From a checkpoint of a small transformer trained on Wikipedia: 16 layers.
Each number is 500 + 50 x the weight over the matrix's rms, rounded and kept within 0 to 999. Layers, rows and columns count from 0. Numbers have three digits each.

# layer 9 MLP up, 768x192, rms 0.119, rows 519-724, columns 96-127
490409390457499522468415606532469542496546516551421627412512505405510502499482456525503482571576
467513515542491534458441456494504424451627474407496510393472502432460475478533570487429425471498
553579486424430609550462505541403493480519522537461536422410516402458472502514548437541484495557
494522651423505586508471530575400487642496469506524407537467535491491556493472384548424575503459
517426483540580495517497480533474514547558507564621470476484515476544396460494552537478477497478
454410475463453504493423471476501454607507451468507568478534513498493525446490570570443523473575
420585515416587489515563486582522525562481485506517470485567544536409486499388483404485578504411
424421446516505502434528511464358525521491535470468508481522396457518516458509513411444573557454
543488509530531548515469534460459477566476506410574543394641482468518525505457518556516402418467
449521534516477539503446543491498485597470402415575529418535579523573503494476530484451555546545
506514514497404442584513425535619477614457524465389560393472532479573489494510607442394468520544
459495360535461462501508499540542495547457519483495482390361476606543477591455492448527508527440
458503463557568588494473456569515489507537508525543446553428499461428487568431435541503446511485
573512476512465513529480443525577547548542437504414529455454504509531367459527404417454401422518
425510522468527435488518452582504550489534498511411477453504401483478459457500450489499562535530
522481597504500434493435371538427557517563535529587509505485498442536491420481500498511475560583
522521585477525480484474475485562475621457484548562422588445527573493513414589470543506437483493
516512497444497415523464493520589373487503574433573511432494522520425496525464574530424500526584
396405598572379444512482491548495505549595489556550414416486472553472501490469401582572413467518
544576568537478527477481456561428493504488486513621541453548506496459502514546494523460547592497
533491479460504502503484556510588500472529483560533470489454564485540561528487376483532512479512
512525420542505446489424459493467497429465509562440466494517498582490469497509465454451510575543
422467521522560548484497529436501426431562466545405564558442463571483459560462490473563566609525
464453524548484499524497493444422581546447537499557379412447479523561456502514566530564538484548
435483462545478461507403485520489498513491525502425479543501516446553480492532500557490521397435
534481507470444471519457443470472512517428493557490505493558503509450452538412502565573407500429
435513533469453546405464455423515417391564451553479562563519528459500540512560492439512449507629
532456468586461471523530484564506582535504348607415455453458525481477508433484527473527476510556
537512544550502529473464394468491466606503485562583478426536480485564505442512507503488449512470
453422544569458432431475499415481449471484524588511430544613375466546402457512438407455477466467
447477457457426532449442428495530512510490542559454503517541485531497423424527509477518552547437
527427416481537383511478445476507448486520541506485519574629449423558388494512542498489508439476
520551453530567532509480395512479494522544554511388408537344491472512468477572524465459519588477
508480518609477434502504529446508430393528490518462555458538520479513407489505560527458564418498
540496511484491424542525463438439487547592398561458509488514543523418560472465526549517617629546
408426443541417421536564515423514441580510419442431563497626454499495435587517450416601529465498
591488483539593602507473412470481467516513487517502476451460487588525528514515544525562559471541
522501495533442442492550479466536513633542568584514597566470548539480523437449560371515504461548
484541544523443494550449450434518503478524437464448354540576518456485531561440514436563507468517
441402490557355396451504534578572453531488416555497448447546445487426479490505483448521561459486
526518468466415587510450431492545533510570498512550466424490454562498404419440486485501577502463
522524501529475467394422423504519459438498473534512454466520503449491544419477503531483524516488
561518562476498597624486586499434444527476431614529387514487440575500430508508536568538538427505
545573430453505448520529553535587442562492438513535446463451507548407593484558543496555516449613
570545477517464487459556560449525439503394513455436432444543522533480527542540486415460488537563
440465539529527610390471538570392455594508530512572502525496533498442433479455501526525468549543
446455511471455490457628556588585480413500553565426499586532477493597523515557538508522524522529
426544586521491569421459545469554416566552498520464481462570424491513568527497382415477533571434
486532524430456528455472467479482465539420528533570452452529484395421465496520523537424542558465
541605564504420539515526527586599488442417383509501537470472504453500504501473467463429417478517
507490505467488489484542549483549499515447539470518472510528498477540517491407474469472449533560
521538495541461449457446514479546522511443455493513506527492504464528574430426422511595558471473
529467497476513488419484451567518489389435397544514522353491547397465525372542499547563510517546
495525508537506424452535539432427525536516490418449505418432460435454577593522534519457457490487
537522575523521458491443522513513585658562607484564576567532517503460497455476444600433561415549
493462558443457585561516538485494519562483532539510478501622509474399444447528418425556408353512
507545479418405463416469396572489527610450522511504435554540446474429471450594453527507571518474
596431487441368462434494450518426506497557575482452539448455423386565472418484403502519487442613
555462556527470510424430495505556520478501478529522436423504450419543523533485512378542513534449
476427478626564467492526529410580545510532464534453543487498569443450524427433467523525528443559
582540541528443571381563400546534485545475512473509564545473539479353436521557591555458514413563
457489597543480507548488494544537577504459555459517526473467474490467501550442523503523424404529
552426546426468459520568483474569519461438557442485413439488510411497552445494495382456489519427
614504420547518328454442436561525487527511550513560492459484445402500538488508507422489524537535
613484484542551529484414496503562524555465437433617494382520443545487585456471352555495567461490
470414469469447579339541455490478468515587445574448463440565501533471517535544479622557597515492
523472572434557548478503437499432482465426432433508555452376450508490456593444536497504588484551
585502487534549473502435490494526554535527532506420507459514542511441518484410511525416469474473
380515458459556497565450493502524410466549445466511537535510516554439519500540552508469540523605
498477582544490449485420496539482516502445506480457517466513408545484578558502600520420538446477
419511356551496488452484577491507463423458457492462524398532523505542538436567528475448489412610
506403619510550492571525534460434517540518504501519460507522469462425515528466470513465483507491
486499541507513465481504500543552479482443441527475477529506520528448498476543527483444480578603
503478546609463491423443585484564483519478470480533480519498435493431546458486463449479581486453
563472462533540600447399428470516532479588472389517470484548507493519536556487538507471530474497
453496534492464471573391466449544522550485446550441483394503574511420486454489431553502505452463
539565500584547563483493517594354543643470472468529486396481536517446392464528463539459455446528
463482460487526467412517401557495505559627550374488528460527474535467595525466512494484430584496
499483500596503466496473457535446538564575494489489509455511421532493447462532505524566504472541
452401496497396463412577578475462427440576472569556570483506476483559436458477478540456541512530
447478544489428474480527438529562472470564498444555557501460532434491548526499555462459485468461
560593363450486524430400574527532486509567493488551450424422510497466563534540532559505537593542
514498493516497509466417550463484503502413505521526533473556541516515417450539504468561442472502
428511493534528438588472553522542501427440457474533578515471453476491509480551540480524536505650
486593436495536533384584485548464437468424499535472567490614503538477481383500520510526465381425
429524512597497565549574514545462523522392436454462493467560519509505557482495404477444505450457
548469520488522537467543506497495482485421560522534419526475459459481481435584486496557534428573
449513483557403564376482512578587532561455513453506468520507482558569485452499429514559393509621
589481616501473537470530414540540556503496521523455466438465454550547598497520528489489409442575
487457478486423472439518506502515559401505407455473542512515509547535509549530515529432522537509
477665535530508494516419529505567536423464422517484528556540560476531505466534508478454491471428
421516439476504489558523555493460621421497473532374456445597471482452525508435476541496504541478
537493544433402487491558524562517566519495549456474491477503460388474484379482558571488458565449
486588556531476504395496508463601439442511553633458422512470535454510579563510526485518469512461
523528548559488503588462493540564547516501477495494498381522471572475523406498560494505508518458
483419532463492506515447480575526464556448491558567458460472496562504534590435473522425500607411
462457479489548530515544513570461513541477448508522524507441439571458468453490498447464452438572
504560540476441508509555433483417491518573457559489464462618442438444457455488488488533545602424
476518542522533530413467551520554494479474383411557393449408436375519470464511513443524483522604
447541495517446519502468467533584499505497502513536522436534512544500426447604565427454589433523
492602500450452465491596487422531477535568320428544471471458475432541540414419544541452480421494
520525407536557491503447473434462532568509570518510505432472458507447427477599510459526482398599
519493533565608518494439474500616524489463599529462451502507456600427429577470512517538417436451
490491543497495512475479473531486503579437548512482514402502510489514484538554490486510408490461
440408501521450530487463551571518527575577516506405441485503431482507482420509454513457584471528
531445492442480510583465447510488463531490509473505564483531490537377507560453476510607579528536
545462478528531428501537510538475459523422480492422489444375499489417558521455541473530490549538
505486558514504512470424449462500456463593498510450508514406536444418547560462499546441555495506
425495528563552498510409528460522407566521480491490535548430473503551535475463511513487447561457
446524516558491527507476528504482596441514445496463551422435572474502458545486545584514606468578
495488527442492569462518418485514510510506505388446462382506459487445551516507607451460567478469
521428534473573462471526527545522443505493547543572546509468498469477591515466478465498480497549
447491463533470457524564532503564554583421591560480507448556508421448456496544580539482456424499
451544564401502546516438470587558454430442540489472494445519414452484487503525436504500405557519
457456545667510480463467462529519497574504417429500473490407539484477461494406519555614507545497
490430463515579461445439476531438390566521670424495438495464480431578501496499543502568449492512
525533581515536596511502459470516495426570447471503549450570549427483467546480507504465442506525
487589517500518541440502478547551546475543513540459462491517469497491460424495539511411474567597
513485489449488470503587513558514521533443478438457470553519515527528598438492509651521470494462
497544523524533546465473557455451517614527486507378549519495549415561524551470570428446409533519
411499540490485558454506523512552500521461453464588544387491503472513535431497526532574530529593
526534417564470431474470469584537419483580451435581483504417488418564474491498507435563558442452
543407471508497535523464523542546536409398488427511530478505473590456554498514497542422503487466
389507466487475490508525589532502427529562456511428456477529470513567334491369512506407475427473
495483471554430478581539453514488473583541613543422556423374577566445479500427521528537433417603
555484620454524543491520382514554560491484488566437412510513496484466446528475464531521467441620
435554553521594488544524469527423550546450439494558398462478488532467468512491470529507477524513
386458568605511392549509527511445434436538553407439440515464538579447538510481445538470499440545
422463499480447507538555485405516499499451517467501424555437491467457482640517482489558610494473
597526499531446564550443493452530521538566571536547406514506524552560513567447461471508561512427
439486491513440497442422558518531489514441521477483493532441514457509472489452447482499535495456
526576463495552483456554558559451420530500534481504465413392518589495563488522494549513436572567
465576558557464493461489572521505522565506461477585460495447494503459550479470547474466481565393
476525545502485487473465489542496410554589508494516501530459481457446520554532491508522535436494
535500499576489476572519555525520528491423587466579529445523538462587593563464432477458542464540
462505506477594508524436569471504406439489502503407565533587509512407539469503513538517533554550
508444478517405486451455485574533464568449571565544527538493530455476478427531476474445459551490
396431539425478470487405434478572440419494511512596519412540508454501518499487498460555423474459
476467465510436530524524592563567494464527539459538507523484502559488495501440455417462525495517
534478559544604506371523519539547465605507518445561490441441539531574431448443529448449440476418
464530485485436568423568456477453437518550556486440453486497608451488544534506483566525419603445
484476568499481547434502432488500447493551471476561485457459494438436543570511508456466512507587
519507411504526560469461445424530534555549537375577610503441482517442431412436406541476458513521
524538543473529444529466431442447522521540503501488514529540558535439561451432508493389482471518
473448597508502491473426468543487425390543493488545493575559580515526623442482443572453593500572
546509473551509478514520455522446494455536521439439470547474569545531578542530518516470509528601
484416540527540513443469527489543508491530485443522459515498429596415489499466509454523541550438
404500530533570548526543496558547470462477449446576521530561449539456508482519613450465454513532
408452531437428493512462444552666523585500445532542513392538481574488532463491493475578532534549
466470497566407542515490542407526507551575531442563503445477575412471581476495496602446472425478
480586552451554581542443498471544494481476519569486504495588502498375504487493520506513433400497
463503543547434531423532457549561489519478549503549502508592502566490538567394526473510429421483
548395561492541407526526439532621397538453476467574494461470526534483529517508535528470508463436
455573507554442548515512571431435511422481501571509485504535483474570473515507517479490471444444
471497532565408565500519526498531451500526534509525484419507566539548560551546491474469545523470
603513517492473600532471565457455538525463489481589586459498541623465492551572420490423486487476
433544467523505469495531414516534439569540494525432493491410569437588434435491503543481459478571
513516527538496540486398508531544468533515518550361618408402445409474572561498445508542514480558
541500514460514465456496535477544431454486422561482530593432573502525503387481453435510443415504
499536513575449566539522488525560504460492510485587461500598368457504541474586552496424492523553
474506546456518605488502537520430535483497483517449415476487497487373394541489527422482527539533
552415518454526554435431543577468589615476495419538469446524435470422447563462483479454429427445
568465438500449534492381477499442457465493475601556529343603447536564533512577502456495591528453
441503531493470512493500490563464490625500449462515472559451471507459467391382494441446398523479
431507574518460467528438577445474467514454497446398486433566489558501494539548485569473513581486
461487564489489473460521455474465509571528549494567479431538438447476589485470460475591526449514
479554535532483483553455426479602463563490523525514540460451517519517416419461489551472611424544
468512552450570465480528516528568453562414506444500500528639462550416471489507609537505440468511
452415503461441577489498433518516462503536507551547437524491473511471478561479471534466493497481
565450420522535493483433499549511428453556522423561470587465426573546497438593496441442558540534
511507482493425535429599536501491482509567588627492478476394478510570537560456445542604543486534
506593534547356528469454526558423484465559449447602501416441617391530507551429458556451552458513
447483478418571438519534370510537504503534584449520428439624533487426521392406363538529427434519
530518485612528483468421505581562524569535513408514414500493502457462461439480577465449527518524
450368590441482503484418522472479496490509470559433470489524434448523579466541503579526339452502
520503487489422466467432522464414491542493422495600584516480442470456542421498500536511427491572
491514547450536483438502530534486486564478467453475554511452550553448559485460377456453597548519
492504524493442595460465566528500460504550526490504461520467478581521456477390492556421508526566
487501576469520562521467474471551442508533505545504403526494532522424464462512560560569547528538
485519502454503449445570447583518586516616510539440490502513450484437581495481480451534512516598
496540507472511531462434468496437421520515505564472470537489461527504545549426532530473509444531
496531621580492559499502413425475524445517558356492507545543578485409498558485486562447499442493
497489473446541534459490477577439476451482498533452469460529501589568583475586528540486509523556
458503496444528491377487466636556529456533483480507488451475514493533527428553494511456437510530
491549513424500456471457528536551504405440522558413525421465473501534487507440528403435471365342
542353502448574514465441493428530494420510348438572512457564447477461548486455527550573406378498
471393530489417528507560474470468549465582565528535467485590650462470418500445415489480597609531
494430537532503479455479606504506447572474451455500478581485458495546529473558521500487466513521
414525502518482537539402415519533464440529484489492441412531557497421514474468469479441475567558
535534544458424563463509531518465511491546569548429412422450466404541530442552435604488535482538
540390596553473535474575558455546501474594583482541541436533411508454544414467473482561445345550
483521478428479444489462434418457532548533495554526540478442466455520475441477534411474547429463
446394480547513573516443505521595443481511585515574521426553568421509495545471469476409520511516
456471510491408501484427489400514500552528517541497545402559490518529467463417481588501475506423
508553462441474499554598558585483458490483442424554546485427500588473557507557466514475435507537
509486455384529494464435475533532485517549549483453515528460501449472479476443460432537509427563
567468486439426425526528466580501453481534489520477559441477454557491492473525581530521540554483
502573459497492532402524485431540479442557477486537471424433495491548464540519532478513491462463
551518570567462532432527446450512530571465521506493579522512538481477570456436503500544501483456
443412447551510423436420507542532533499466468524518472476459467546449533558424541569556442482558
469545519490440466460564482591456529523527435588520426510446530461520534568475543529521477537542
475464443535455511409567521585375495536604421563511406498523441602637371492547495468467490342564
610427466502471579532586488511526473476459482481486504425506493559523538473500488529431493501518
401395459511506509523472578544500592564511512529525486483585530458513504493388459480520506474586
539535440517493472484484516510515545507497529456545595514449458425562448452526424465469418497402
564530576516516429535458404487451608554460550523485453501527501548537543497546573545438466525534
# layer 9 MLP down (transposed), 768x192, rms 0.0967, rows 519-723, columns 96-127
565522506446447516442494517577516434526501567479432425542533544558483451624486487640531549546472
496469487508484450529482410559472555482402433549429480471553491423493481499470458477436542491483
526482485531619450513476571463557448561578446468568471527476568500502498462500483447507488518460
587520535530577536553497465559567561447420554464478501551506562453568442396494520518519398508504
555508517501548482514504543456564491446408559479456507548526548526551469479436414520552551532509
385468429505486543527556621434490569439543418487531509539494502567445481641531460564524437501433
576362431480499423498566529533601496510581588523489515468576456506520484456545499466599480481519
484524381480600615439475538519521443477491541518465548416588492521505491511545526489483548529493
546556550554617401436514498461598509460487486507409430524492503483528468545542573475451554622485
515478504419567490452570492445483463479397491419460425543548500507453499578482420489485526430526
493417631475473480547495516509553421497452452481474450507518544492521609549484507463608521587506
573491544574537544461482439407508534577531543578481549506511457457479415446528414589497482484501
582531517539447434504376460473487539441434478565461556505485424568547481496455448517399428488565
455374476482477507391351461536382521547541472423559480511508496485528487518539514573509429418514
511503539401465507523479563591571518487504505508496544510421515516498505529516481523547491550526
480423523537483570532496505448488497502499448628463398495504563433520564528543423434596562534531
511578518529520614463478505471572568601446512452515556520405563537425477391535456575506507506453
589474483545486520461468491520561658427506560423472541519504526450535504422446419521466535427537
556514565572544535438496490618525556550537486529487475457544514458583488591472592529511425508527
449614571593454449552583477422590451476525541561420512527430578491454459473496572476460519426559
455561552557461500485510491533494471435582501437518502430533517461507449560517516536469474559455
500474465470550457352473555430512545488501518523531531455567412583462434602454531466455581510568
372572510362573505528526463572556468501412470545490427523529520455469531584466501488546449482488
580528483495480474620516618523448427503511463556514507558445562521486462581503533434489469414434
541475503516497648633491504415556441493509471486520589469488541553558497521492473536568479600496
437447548494467427479431534510503464556409521579502396444381539579479513560459466554468662513554
477534471577530534584529486524490494537445514477548498507477571617543480412573454526469522524582
503554493489523551392463534505504440473509569507616540498496517468479502527529563540592486426505
512549437510545443520489536441522451633508534538503436496547421532529426505490464508563530595554
482622409473464550538497447563558645471529526511532449456512544593472490443530508564531587542457
502436480454611484485459501483529429496582434474487457491409593523423421574416517435447542449521
582425426475480435535576562496415481557441489513562423521443525531552543517507510417464574539432
585527512484511477566485467483429544485568428549558565480500486470426476565518505481475510510469
459525431352536486457484497499456570450448451481568521525477538530525570493434507476493526541576
488567555468568556461523449501496456459580527545580505486484581463476506481533472556602472473459
480413617462588476563570524532557529517405487418503481606560499537368515526595402527498518498447
503519494519479446445489551520495462519463449417446484491514479495502461487597471446514600495514
496442556486446425470460450536517498475505510432484497444501515524534634463508413528437503457406
517606457457490586519452565448446518506572574472412496488518524614498561533446492485466567460464
525396443479486500466487482512472456571486499550496506425540406540527524586529516565540527567463
524470439489560484549420441478483548511579508484522516530568516429493439472436499535488464529562
543573561409585592477515530458529421500492545581531501579496413528518564514544493501532478504523
496452525555497499477458502559499488459520514462518490558425519497491523503523463561481516500434
613507458503550407401583478480563534484431536574636421496531525506442508472525519567574435497399
463490438525522456562564557512549550586408456500526495517573587549479476542494490491486434525554
608474541461460467476505553455401561521447554484473468594473535506417586443446534450420529503540
511557515440565494557526499522421607460480428525522582489532449555469530497497501426439458511492
489479502493403501536400578498529446480496436513452448531506487400571530504551443537546493560470
537505543528625531497553455530535538482510469413424469561553526551543434472461528535493442502560
560501506584533569501495439435536408516628471536490492557487455437455515531475421560512552539505
499536527442491502483478471550498523531424531516480536532571528492490493499569510497561538489414
438514522540497431539566455497487534574523464523508487486592498522501434522456525602413470477546
531514416459468477572592493506502454572487514548462512514428487487587547441466506523473516490524
484511422551507517352560551442497515504433446549532535486548501459463438520523354475487526456493
463505549583696570503521550533479443489506451464449451416592439510438588555530554445483542561518
634602562550456538608526416559480452471495486470484528436522513496579462386508435493546570544504
521491542455535504511503457478514469487512486540569540566495553435466455477483448459502489535362
465514516510484582485438479550474454688428478472625334501529497501470499490497492533429478536495
496506509512457516415520435543511552478435518632487491493539406480510443473480476521488519519539
550449591505638521465473469466552453584538547464514447404477539393517604578586540603503561407499
507452567467480381565601565456518476481393449464548474440565496530507522568521487514544567423504
554448555530422481511547607451410444450501405576526439506436436424579474444506480441531586510561
536370544523470506482400548497507559527522473465507535442521471462472406514563545577556454477483
548467532438488535519518560513418458560356531519467466479528572514610470541425407584598479515445
506590439480563540526507556531524482591476490409466508496533504588468476520511489550570469509541
468497485519454468539582467460513482452543637436535473452468518516467460393524510439485440519531
544404512495452556510477457562519606520656515416499467495533491451478515429532526559463455470475
531471492569464440440564499529473448444476496455510471503490501495430496564642515452480477481546
491431476524462458452507458469569466489450598534512534456460491510496535527438467620522552555482
532508574503500495489417455473539514494459501507450541502518489486561402580496469503481482549452
579515487536534495493451512485449498455524550479529562446470474606573474448534486534551541528521
526477426572528510499513414578460484476424461504485527377541518499517340511498444461505494488586
476554496517475452420486433542528572550467494527450550477512550458554545457583448535430490477501
464441508496523477522477495520493510470386433474512490439472487519464481539532473493547520522426
495432499482518490448490460615552557528648405510434537483541533573433476464590491497522485553553
403568505563543460424436540425521572555451515568458539523426418415574478555451555514476491544501
419473493531445542471590446460517511559373547501530603466526486547487539483623506466476479511498
441505522505519488500537465541557565442530466507441559488510554550472497600427500471520487442427
487522532506480459394592440509631434409592476514517433501582466519559348487641449497467564510540
477516504512539439551469410474528537461478504506530522491412489480558399467502479449473504548522
523488450452560487448517570481568545504513474497447523545538490478476495510530478473518452482463
542462488531409509431505491453502413599452421601396537526437514522512441396556463463502483568493
517465584534440498492502497554465470535525526488469477473486493500542529543475500531432579506477
502519515457458371459584530500474460521593553478407522508536501551531497451455576493479445457379
518526522521454487563488562520486466508445410518529472518387509403512505451477426413503648538460
481450585505562546467523416475555500492502451437502504507439554394550472521558411509487511591568
644448437566543528524512557506499455593471381422510545439593442499523500560478470469515546483542
559553403485543412496538469468532573509459458548446489562497497471568477510447439563515513483461
576504620503506542501542499440575522506423467607461434492491474514492460537519382599468444558498
520423544411505539440536456451543436404598548509464558537495580505460426469528489514434525528450
593530421526403491470453504457378628486406441544559599420445491482515527392531528530444548514555
466520590515609529470466499448434467471448518497395523478458475515575499474427522516547555506375
492537565507565512427539515497461464395552473507627424537544539516476530511473445539470537491469
504438457510496525460455504396482473528540669470551513483416420554423553459496598496482484504481
464481506501427466509444543465421566510515504531485488535440509462458441535472476406434406527493
516484525455534478457509546570555480618465443575512464455542541519592522480510475497512520495475
462545442588614542462538447529495475501500578477540538478474444511508496530549434444573465483420
491581455435513419529490498581619430472500530466519510511532446439500448558491437478452411520477
517449485458409495375535524511460601508399466516482412485521489460649451534488512451469598567458
532546550542567398462493498570617479485552497496472558564488528471607501561543436517472443596587
526452479486371483521561569426568475578457459456457575487581485504370547537555591555534469559481
544600523541490585501552465435421436455446541403436476437458506448536504400519434521561433524470
398499526482486502510583434584534497520552515506468507568451459459475526447527535481571510445505
544499522501539479459502475487455594464478399508513429538415456498470423622456515468511485574613
564511456482535512481491504445468526434518458517540474526439512506497456567494475495574526454506
536456549537528461523630483375467537555516419534499540473580507575571495581498643484489545524427
504451483586528567467565578521549485553474477530543513412536558414397549540553495519483524512521
423539506470467470444480509532499450459539536557419565495573472546513459462556412629518376450441
429521445491492507543558529572480537426463518518468486557496413445419519503509509441486432470560
451474494423502577494458537480595541418520514558498552545568441555506432591498456468563461569467
558494507497398446528602539453448449541472457456535558538466582552570541506577475460545491500497
621514468555428496476468506470505557421630517519390577524510493533471505518464535557495531557527
545532469524516548424457473543491510430572532466541536506537542573488428507389454600544505511472
616467464548490513496563496439447508512512520509519489608470495561528590487601552463549535487515
553558554516523443547449520514532539548518616527457520436516487497458370439440473522560469505526
528447448390509566516503478386520529481521520494637589489576464461509408556495450528500473532534
531485534522526470419519509530526553567505444569535528510531503526560505522447536522501483471486
538527522471585457491575435500520543484547448480460520482463483476497519455426435458428498523417
503533555530516636477502481415558446545571408528517501486542549515469495508566542565437584462486
484455462560440584540488594363541499543462502537508552522519439530437504480516458390464517531623
428537547556551483436506575549451396512457498550583455585487471460636607568611472471569512525492
678511543468479529466481551407401475358457592432458461467473557447629463581504523530579539526339
469504532512444530524437443466531440481481459491427511469419515476479496485534537534529418470517
452404473470463449569508563438463501456499495543496585456495548570505443540497485519482449577464
419456529435472570501376517492517495463487615446402428439542575476413427573511625438527470526522
498495412468501502583503437550510468537523427520509507547430499475459537496453517464510423491496
447550509493484428446515478542506478477428534568546411544496499424443540510532477488485565441468
473523551491511521484430499553478549494542472520432438633502567554515467527580455445599466570518
439448504469552551536492584506437608465483522456553488482460465480548535555545451534555579456449
564478548521503504494454422536449547428501503467418489441509460452561386420505493520505482574587
590434501480464446551472560490532519428506446517476511484565470507467537515537440511494493505508
500443531467496561470463484399518472479454517530382557448603562523563389505545547475526420508488
478505425507527489465517489503443514521566525448530452480471579502472505492503504548512495489561
430443557428514499545479538470559547455359487427463473423443541532415486445584528501479437550510
462529513513446449404433553465530584447548602544455493518563494623510511503420454591493573370499
503607538537429461593574539513533500501484473489520481519450496479514450536469508507516502529509
593431484531510579521488491424518484459479475587500461545635536509434496513509513492385543475497
482405499440477517531559519441491495500608454489515470498586508505488495453487516527521365492490
465440472437461489551382479522431464551513447447540473500573471431442427560460521572503460546489
517549444493519478494427538488475556557398475467493497548514523489447523499446531525616487501520
449543494486423412504414601444467521513547431496461474483461467584527473508436410573567448582542
522485490495518491447464443511455546544574467494460493499516591536517510502553521500515519485517
542520511538530519570450486495536522448468476514429487500413519658507516453543540543552496535450
533549532435506504557440561549491478486490563542512536612458496608525461463550571570472510479405
456530546454473543425522491550450504605446591500496489483526488544471557512479495581589398450489
471604447524500484491469496491515615491574452463475495450524499528539553467562564485451538500478
476450511593497465451516528527521522582562462517572413448568464517486573560530503534414474550567
569426533527478382471421441513534567523504589500546550469493471470587524518487533472502555481567
471564457543542537469551541483462501429484466469470416545539487413400487483523556473459562452529
410446471451545492499465514456386533506503425514507458462443624579509442457532396640557496501534
498537515463526496390491536474563488451442583505556500448536549368401488569322559546549472447565
575499482567524553428564474588513505505563515546428493546520508533415528499478466450441537550435
463562504475415482409511490529488495465498493440502511553451433532519539537492559499516616490474
533475445498546538468498471521498509546514471429492539522468506511463462563447589558493438457503
465545430480531523437458444491399468546545508508522557521508426442534500450556513489520411463527
432475374432615621443513470495499488590438446479475549484417533527533526536465546538413513513564
544469428488484594595490532438479484479603500515498512647528499597427454407423555577489441468576
566552486595527554501486618498418375532497471473522487439507578546447529488380481565508557431579
486480444507585548504478540598472468413505528527502444512492461563505553554472506580492522527528
566514511559444465427435442514427477470641485505409522565499542541462474567557447535528534563490
513453475505534491453492518532542502508565488514485504518541455487396495389610476478484522549547
565474523586475662473416485563452474533435539518558546570533461532487471539598436600511456544427
458489451343564457533481606501522465527469423608529454517597458590494533456521526671485556397405
555537487475463555552469560531544519386500565525495530504498505498509571579551479590481482413470
608469421516508504521482456551502578470634413533562490559442511467446516484505525427563523481524
451527560624602468521490516442379557538476402521430505466432445517389527547549499441511467467535
427568484506402441561623509425539509467571480447428470467509593508440461458489536485566528418483
509496564396426480511609502592513484496491471467514442581570471440544448514488578501514521448553
488508421521446490570460529570422524491552516488475573524547510491489548513506486534526496488482
463493544463476431499543547520435553491523479498479531540516508518411511500565491464500490519474
550552476564484509558404450568441554555478421545418494532451457433484537578488563503493464520564
455547463435606495487480499437532452544563579510440481478522539543502500526523589493478402452456
509495495578493476500406544537494443521532432397471578533500514474551503547504464529455461413478
553547434599527471559473441489467487554445524431445544476549558524489499426418514470540526526463
451420540375437520582597488563581553528470477524508524501487551525555426502462494613531537452398
585516520607608488525529538514464453549532512560510441420425482506372410521462504538462604460465
541520541553474553564563531524524540493534566423468516496509536456492465603448501581532459491393
505452505469462421474576465559536520500474463407361512492439522487440447469529602456479440524362
439460459518598499433448533519427479501436590479448482509543489542560516417436475509590483501443
460443504454561428455492492529535567363750496572400494506483511552503515497445511478466518613474
434434449494482448491596535543484572564485497477542507542481474606444506483527528574516471432473
452487422513508385401527532513586635552506528517405544586411430472467484448581534498529497496580
583488497583457512464421464438553587425642528474444478510491524424445510484657576470475526528582
511538451503514494435506444524532617466608488526399475495527588521526463446581553467485511544530
486500460498509506528481582572520537410508510505467515531480529590497515518511433575567429503464
478479513510464542486519503547445463489461453484549599450591433518518423512494390528542490511598
579471567550532520573483550477531620467540579402573547486450520587374472588542448490461513508477
572472457537494507521454462558435549455495479559469567518460558586522520461541495559526442487438
488458462554416467532519547465532529454430424534529585442501503527444556479518461508535539511450
444450588512599504496518472558448509444431448356548422504527511564512467523494497419537478507489
550509560516436541556467546570485401489435510491480464544449507567487456380516499467609554398584
502533578510549515487562450482532517485400378455452409530502464518531468515493482491528542539447
554423548499528455453501510533531605445543475396552435476528462501496447538523463506493539520472
479545442493528525490476439588467415569555493559520457538558498480486533501430418548484511480595
573417519573432514471517540515447436511563510488549545442547508445543511426509521598463543540489
490557511468565535552478440513562470503494484429455476547413496396498468487454492557466536527468
501466472562446510606501454421525416511518525515391480475464484399500545628550486451458483473471
517458436577531515467465391461409463517485416578511565548495506509511552500496542510491513562501
511451521554571459456468523524528579428400405515550481526520481507523486483487412553446585473530
519508561536492536543596415556558484433510500495447463555484559479542471531536515513505525477546
563535501515466514553563440524468490444528505499469521582548435527517541439564426525494533458458
437441472625481510453575491505476524468517430461468535561527482427582456595554507518546595520466
472432543500559513435461522589493566527539589593535473538477474556527499476434425525551537496637
522490520514539500497415435553515544512461523490564485507481482482509496526507451413617568486512
496546504490502481470517566442454544502565386610449428437472499525495518565589524618493549555472